config.toml
n_layer = 14
d_model = 128
n_head = 4
n_kv_head = 4
head_dim = 32
d_mlp = 512
vocab_size = 1024
activation = "geglu"
norm = "rmsnorm"
norm_place = "pre"
norm_eps = 1e-05
positions = "rope"
rope_base = 100000.0
rope_fraction = 1.0
qk_norm = false
attn_scale = 0.177
bias = "none"
tie_embeddings = true
parallel_block = false
init = "normal"
init_std_qkv = 0.0591
init_std_o = 0.0591
init_std_up = 0.0591
init_std_down = 0.0296
optimizer = "adam_variant"
lr = 0.00169
beta1 = 0.9
beta2 = 0.99
weight_decay = 0.027
lr_head = 0.00535
warmup_steps = 493
schedule = "wsd"
decay_fraction = 0.71
decay_shape = "cos"
final_lr_fraction = 0.1
batch_tokens = [8192, 16384]
seq_len = 512
doc_mask = false
train_tokens = 156000000
steps = 13007
dataset = "wikipedia_en"
Each number is 500 + 25 x the weight over the matrix's rms, rounded and kept within 0 to 999. Layers, rows and columns count from 0. Numbers have three digits each.

# o: layer 11 attention output (transposed), 128x128, rms 0.264, rows 19-31, columns 0-127
# v: layer 11 attention value, 128x128, rms 0.233, rows 20-31, columns 0-127
# q: layer 11 attention query, 128x128, rms 0.1, rows 32-43, columns 0-127
# k: layer 11 attention key, 128x128, rms 0.109, rows 32-43, columns 0-127
o19:469510519485494507520499498497508498500507495499477525501482485487488491510490480491519498501498505509500480497493488473512523522523488520525475510489512503512484519496510505457492502500497479478496504497511515484502516487493513521486486503494505482499519478466486490502476511508491499495506506503502501498492490494513499501504522498515487483489493498522530515505503490491498503507478
v20:508486509484494479501489499508496514496503523489491505491502491505489504507487486508496497499483499528495516466511512511526484486512508509498518515525495493507497503481505483493503498493504504512520489518483526498546510496483498484490495513515505498506529498509491501486518501503512481507506500491514482508503501516493519505485513535505494543484497493496511506520526500520499483505485
o20:507486499523504528508503504490498494518499516493494514501513498508517531499503525503507506518500477490511486498487503506484501481500497490500543511483494483503527482527475520501512496507501521499505503500507498501503503493507509498498508525474505509499502497499494508504505501495512501488491480509510478494496492527497474484514500490509509507502512504502484491483502509508500497506489
v21:473489525504522507507503497497498515494505489489520499495487505504499504525511473478505517484501518489461520502492506491514508502495491494518493457507516511506486504463488510504497518502509527535520510506475499480506505491494497511486486515501501506499512533505485511510510508477482498499496495516500517494488484502516498505510507482500485478472487534486490483492493506477516525516527
o21:512494525502503502503482500509529506490502492481497510491480496481497497513515498514497495503492483510513505513492520492524538516505473501517524491484498510500504514475514499502474499516498498517512506504507492490507499502498492516499509486507498528483510491491509486492494501499524512485520507505501490508492485510491515502496519515515509471530509492488521500485488522502504489482520
v22:521505490518490488504472489484474495500502514494488498484530494482491467457537490496515470494519497507476522543480493496510480512495499499497489487510484500483474488467501517510500518495486516526488485514492504516489517536490504508489494525491520502502490498500484518530482504501500483508505496501497498496494491501489494520492501495483529469501485514487528490486509496523482493502514
o22:485499513508508488483486507488509492509507509498486473491480477486488498499511522512509471507495512489501500498490505491509509500470514502471437505489494521497514502474501483507491485475498467512496493494494514488515507525492490500490499499481483512498491503505502472485501473527492524507498497500516492507509502499495504499483521486516489509521510520480500498519493512486512487503512
v23:468487490504499523513506495514488494511473528514502517499507488493519513485507478510518491521510511510495476519512511504492528493500509491488490487477509487490489504511487513500502481488477509490529504515510505493509534519508493511504491506509501503514485480489510491505520510493467479482493503501494500506500508496524495498550502488473505476515486495500506484487506509485495507493503
o23:498485491497478498511505509509506528485501504504496496504495502494511493492507491494509501505505505518499503487515499480506516529494496501503500517483507509505502502470486507465496492515514486509505474495485518491489507488500490496487502513512494473502501493500514486492502503528486510523514491488509532514494498474499495501476512516515491497510511484506514511510508500462521508504494
v24:512486495511495516489509505503517491457498474481503500512516508524499512480489501511484502494481513479510483463508502474492499504490495511482495502525522474506477496499526498504488494505524496511492493484508475504478501478505479514495484504502494509492533499489496497500501537498520517522496513493498508501512519506478506486525512522500513523523488508504511505499492506515516504495515
o24:512496505481509501502490481500500505517505487511496504507500516514493512494485507516502519491499480498501493483496481501523489479503503492505453493492507499500480501523503500558482492506509516481493492487501489503473523497509517520504485493502503506497498495508500505502517504481509498477482493493508503498493515502492504478497470486501514497481510505518485501494515497510483502496481
v25:516510517496492482502509517519510507536493526484493529500510478495517478506493529486506486506509491482514510501488508486491503499506493486511512503492506500501528489479510528491507501508494483527480508496484495478486507530487512483519503485495483501497490501502509502494493520517508501509502481500510507508491475488502505501483492528520508500496494465496485513487497490500502518492477
o25:490521486540498500514526494499505497497485489503516499494504503499501513523494510508520508489494515506512500497509509493494494508487507510533446497520483502500502497497485521487519505470493504475500511501508514501498490496507483489503489498502511483518514507511484500508497478485517484516499489503499482491506518505516485496524503488500499494485485507499493501482500497499512503507490
v26:504481513487503501494489501499508493495494518516496501511496502499501507513484504481495504501495511528503499460494480519506510512503492531504510509493481531512515515489490510502509523514479529500498506505479499501493498494484487504489509484513489496484482502509508487486502507505486499502471502504501495523494501487512498504499503503514460523476528528494492492504500513503493472505480
o26:516488496501527497513501504505511493481488524511499502514506490495507511517518501500499469502495500518499485520475490491495498510536488516510538523486490490491504502515483507479501512484497501512503491482499477506499488495486496499493485493497502487507507512510498510516498507495515501502522502512498494492489492521517490496507498500479508505501498505502485504499496490505488499493513
v27:489523516498519501508497509482509493507481505489504497480489482481502510493517521501493493494494487499498520528520488504498470498499505518482499513507519513487505489496504497495510480498495520507507509495486511504485505498475506492505497495500517496496503497497479517513493488501501510498513489493481499512538514489497515499498495510496504508494502495500521527483500497502493504511507
o27:501490517502520490486493500492490497512502492488501488492482506490497511506506490501504513513505497496507500505493504507488503473492490512495506523495503521481500497489498508507517484507485533503496505518514517496500503502505507516505489496487485490488504496482478500488485499494484494493493486512510493510513509509491522514496512500515485503496485495495509503493501520519488486507489
v28:520500523485511486488490502498488514517476498498509470506467480513490478516499513488491513496497521513515528498482506482493513484500494499493500506488510525521501508483506482498502510510506488480525536513503513495515504498493520505485490481527521480500518481476508486493475483500497499486525507492507485506489518494506450490512508495498478495488509480528502495501489477483504503503476
o28:492518498502513503506480507492505513495492526498512490517490481492498509508510506481481521516486502524503515504501491500505499481499488501497561523494500507531494499508490502458509503503479505488505517510517485489491500495492509506519508504495498505505504486472487504494490491484496498509490515485470484509503476514487510510509510507494497504494501492527492512492497489499518492504498
v29:499506494531492454508494512500499499529513494500506491497495511481507465522491512498515500486461495496541512490535508498494496498533506511513506482462499508516495507510487463504493482505501473512528513526494492510531490490478505481520548491512484490488510494503515486517505488509498535472501512515488516489490501488528460478482485518511505503507495483502507512498484508508501497502489
o29:470499500499480478509509514499506494489493499506506498523505511492504515505502464477507515495516514499508516494507514490478508499509515494498487509488478471510526485508484495545490511507494503495515500524503467515519481487516513493502517504519489505511511518457499493502488499493492478543484494480488481492509487512505486513492511490490507500486482488500498504489497500490484519519500
v30:497481488526504490490502508506509517511506491487495509510512521481495506462473490504505502488535499495511516478497487483507518507505502495488499533502511488495500485489500509497508489496520540516521498480486502468510514466496463486486497505514507488500516495494476478535520517505495512505512480498510518517499520502466524502479508524491527509505523526503529487503481484502480491498475
o30:504486495497509531489504488503497507505500509486506505519508500519512534507503493520514511478477469490503487511490517503515511490500489467476471499461516502522497507520473499481480498490498507487513483502506524512503479490511488520494505513485503497493493491485482510509519490489490505487489482477511502503512515517485509486501504493490491491493483513496509493497517498489500502491502
v31:513503530486497496500501481505493507503511483505497478491514527503491494512524489500498540492513494498497502475502506489502481514500477486496501521519487505483526500506500501499509499505508487481489512509503488508482478510487497480487493469499524491517477512509492519487516493496488473475512491492480481497470510491477488509519505491491503505525501504485489499489482482481509482498524
o31:507529493486514499474500499491504521502501505498516491511513493488511494523489516496499506503491505514492527494492490494500486488499502510490549511523498505499496501504514500519496516506503511504480499517497514507489492528486499505502505481488496496500485509491498500504500504507485505492520528491459488504489511498508500493497503491510501510526484503486480474500479504500495502484506
q32:497502510511495503512494494497496505502491498504499488507498495510505503491498488483492500506511499506502502490490492501508514508491503497499493516502500488505509497516498518490490496491491499506501501505506495507498492504499504506502490493502498497493510496506499497509498512505506506505484494497510501497506503493506487513501494502495495501496506508495506507502504511497507500492515
k32:497501500498501506495512495503499496501493501488496495500496498497502506508493501501500510504490496503507506506507493495503497485508501494490505504495506503508492497503498490507502505509505505506506508501500499493492507499500504498495507505503503496496502503507493495505503486488509497496498507489492512509504501505505507506505503502487504494512498503498498507498493499501509504505492
q33:499498506505502508502501509496501494501497501503494494493509506502492497500488504507507498495507489492499500499494504498505508506505481493504507502505489503496487501499510486496513500505490509486504495506508513488490518496496500506495505506502509491502499495494499501498492494500510515488508501505516494503493501494487504509492511503511505502491506505500509499480514491504506502500492
k33:494498504492499496492498503495495498491510492505493502491481500489499500493509489495485500495499506501491499507500505503498502488495503518498492502507499501497517502499504498504508499500508489501497504506492503508505490504512493500495489502504506493499507498505493504499500502513499491520495503497492497497498508503506512505513498499486507498493500501511505493506509505506483510500512
q34:496495483505495509503503518502508495497512493501494504490502499512495497508498499501498505488493505492489507501507508492502493498504486499500495494493505511513487500479513506488505497502503507504499498500500510509486496497498487515484501504495495502504498498511514503498495500515507500498517508513514498505507506507489500498514501494497493499490499494506499496501502494513503504491492
k34:510506498497512491503505494498494501505495504507507511505491513502495511494498486508493509507506492488492500507499514500496504500497500508498503502501492509494498510491489502503478499506494518504514495499496507492508495508492509505495502499497513502511492499496501499504502504497499509492490485502505504504508499510511494492507498494495505506500496498504504499493493502495502502506497
q35:497484479500497512500497512510502493509501492509489501500491497503494496521494508502494507497501502499497514498501520500510507494497492503493515500494509508514474507495507506490520503514498500489507494505488511495493507482488511508495490496511509504503477493510526500500490497510512509495509497504519498504510509502499498497506494494522508492505495487481507499509500483502510507506489
k35:503507490498490506497506490497498513503509499494502489503495510486496496490497503504491511495487500496501493501501486498492501505506485500515497491504507508494499506490508480496480495499499512488494504505491500513502499513482498498508509503500515508501508502499526509486494509497505506494498514493483484512489485499516497499511503501502510484501487504505513487494495502495503479498493
q36:506507517500495495503501486497505509495513512503514503518498495505511507490511471487498498513499523500504471494506481495485502499507526501488465503492501478486539508495491487509471491489514486506502507479516487492516491517519498489502499509487502485498526498500464502518510490489484495498487484494491487486500489490501496507497519517485497495493532492516491501495504529501496489504512
k36:491498505507518502498490502520496504504493495504488493484509506510498505490496500492507497503520515509493505496500526508504508478491504506488512504490500497506500503507485514495500499504510491499499485506510501507503499485509488484492487495497494492495488502498482492509501501498501498496495489504517510493514506500488491507500493488502495505491491499501466519505501501507499507513511
q37:507514521505507492500501491503504503480495480506505500498475509510513501499515477477491484498509533492498485489500493503485500472490515509497485493488505487477526499494475507510473485497504505510512486497488496499526490518513507500477509510458502490475507514497470501510506492497463488503521494479497498474497500489496490499513513500487490514500508507508480500498499532507503486505515
k37:509508503519495491496496496510507508492492490507491498491520513508503503494505508497500500500503517488492497494504523508502507504497500496483516509497506508497497496496501493495502508513504481507491499498514504494514493498498496479491490493499499480485489500488488501495502493497502513495493479511517494504502509492483487507487503498486502512494497506511469509513505507497505487505509
q38:528500495495477493477496478483488485494494502500501498517508487504498508497487525510484517515491478507509501503510502486478516509511491513506483495512500483500486491513503471501521478489490502483509498497504508483493513508499500506504483494511501490504513511508506488489491494485521507497518518532485493524492501500492528483502500499511526491507509528498515502490500499507489500480497
k38:472468504476513526495504531488490480509480534485495515494458471477501494509485491519523492486504478513515509510507478494507486496518525487496496483528482487511487497535484520482519498485503527497501496495508481494478511496515513542503505493510471511510531483499492483496503510503489476509505496502504506477525499522516513484500488505514493482486522469487525483492476471514481534498486
q39:476468490484523497543489525499496506531476497522504504479499537493467495520522482520510509479504517499486490493500489528518474484498474498507547528493496542506514514469489511473489525534483502517481504493497497521484516497491515512472492545496487486536453479516546526491488499531504520490502481496523538475494536501465464470501496485488467524469497479493485499524494488510501484524498
k39:474449494484514521534557535491474448518458515468462508505425469486535496532448488517559514487522449529547513524481476473501470487498532516551469453562479427545496489554456499475495484486511532481545483511486482526496512456536514577508456493509476538497554481482491454509493538478512459505517485515523469501527488568489546462542495513558493466479551456462506448471450472520444550485480
q40:550498459460532483496521450549485476502490536472474525468527553515529507530535541504525529500418521430494480492546458481439529522507544511522511460476519488508551499438522458451487517498485466502487542451498466462446519472510545472558549526498476483452493513529439543456486506514545484472542489491453465504527507465435516486499508483528504493477526511486463420514513473541470499546501
k40:515444528505538503508524489503480478496487523452518469468526500496421511466535561501496545519498527455478494478505455532492440485498522477506486477484497423494521521533592495464499493454564513540481565478547458451525541523476529503489522445480502487502524503550501512497532445549488521435523496496411512514513493530507504491422518524493479495494518533440508461526566495503496488483494
q41:544510504492487468506466461413443497468496488511462461465465509449520455473502556544501509453491476497530485494502473488438513526554504533495540555542456502542472539465511502509526484449473467484510500507535474501498451492487485545490451518539527422580516550489511526520494493499476445439536524478445480510473468513492492499516542539484458489498482494489473517476434518476551514453527
k41:530504502527530482562463437457483522512516492520480481473534512498542493517489514499493515472491516534527474507527443535425532470506474554494476498539468558522440519472494494456543521489494558491489601508511493523517527520534528488489474476533512448458463499525453484526496503498508450488550513498454535512461537472532468515467484511490531517469538526489417545494464463519478472510474
q42:508539478500479500503485508487483486494584522571459529502496589488465517555528514551466484532515486483501525535456473546480505511551494540496467432518518532439516475549460482533531532469523518498493526516505496448431529519523522502447500471449456549543495529569468496495477563500508497468483511529487504482451543474522471541489562484459505446578499451537455520507518488502543453529485
k42:503500489505470495518486489512508511504504532560459484498547482509508511426495528504537449530493537502519513483517492522515475518470581503563418447519471572527468529530472511564474517566539489507450501468443493526516496572492524530494496483450521504555500479533529516458443495477529511484476444531521521430507499524488480486552494564545535541444475481489524533505529501471516513466451
q43:465570521450482514511528478534496453439502509570484524501468489465426550436491490508524529449545565480491538489503533474522512437513491524411558470486483493457503598512554500447481470501448504424565481507512450473470490464503485482524493470532461491488506480507443465538474428466499480529513432531508486471470482496517465537494493504469527530493504492480475525499489500515479521493527
k43:501524531497500436544515508470511477471547460521511546507479472524545462470439507490550484511500555457482557538493536461534467513492496521415521444494522510444510511496593516477503502506529517514513490482495531551533482478549517523552505469488468515479544464525461513522471518500457519492455565540482520521474489554491508528507528479454498503466485439545463486476467447501497515471504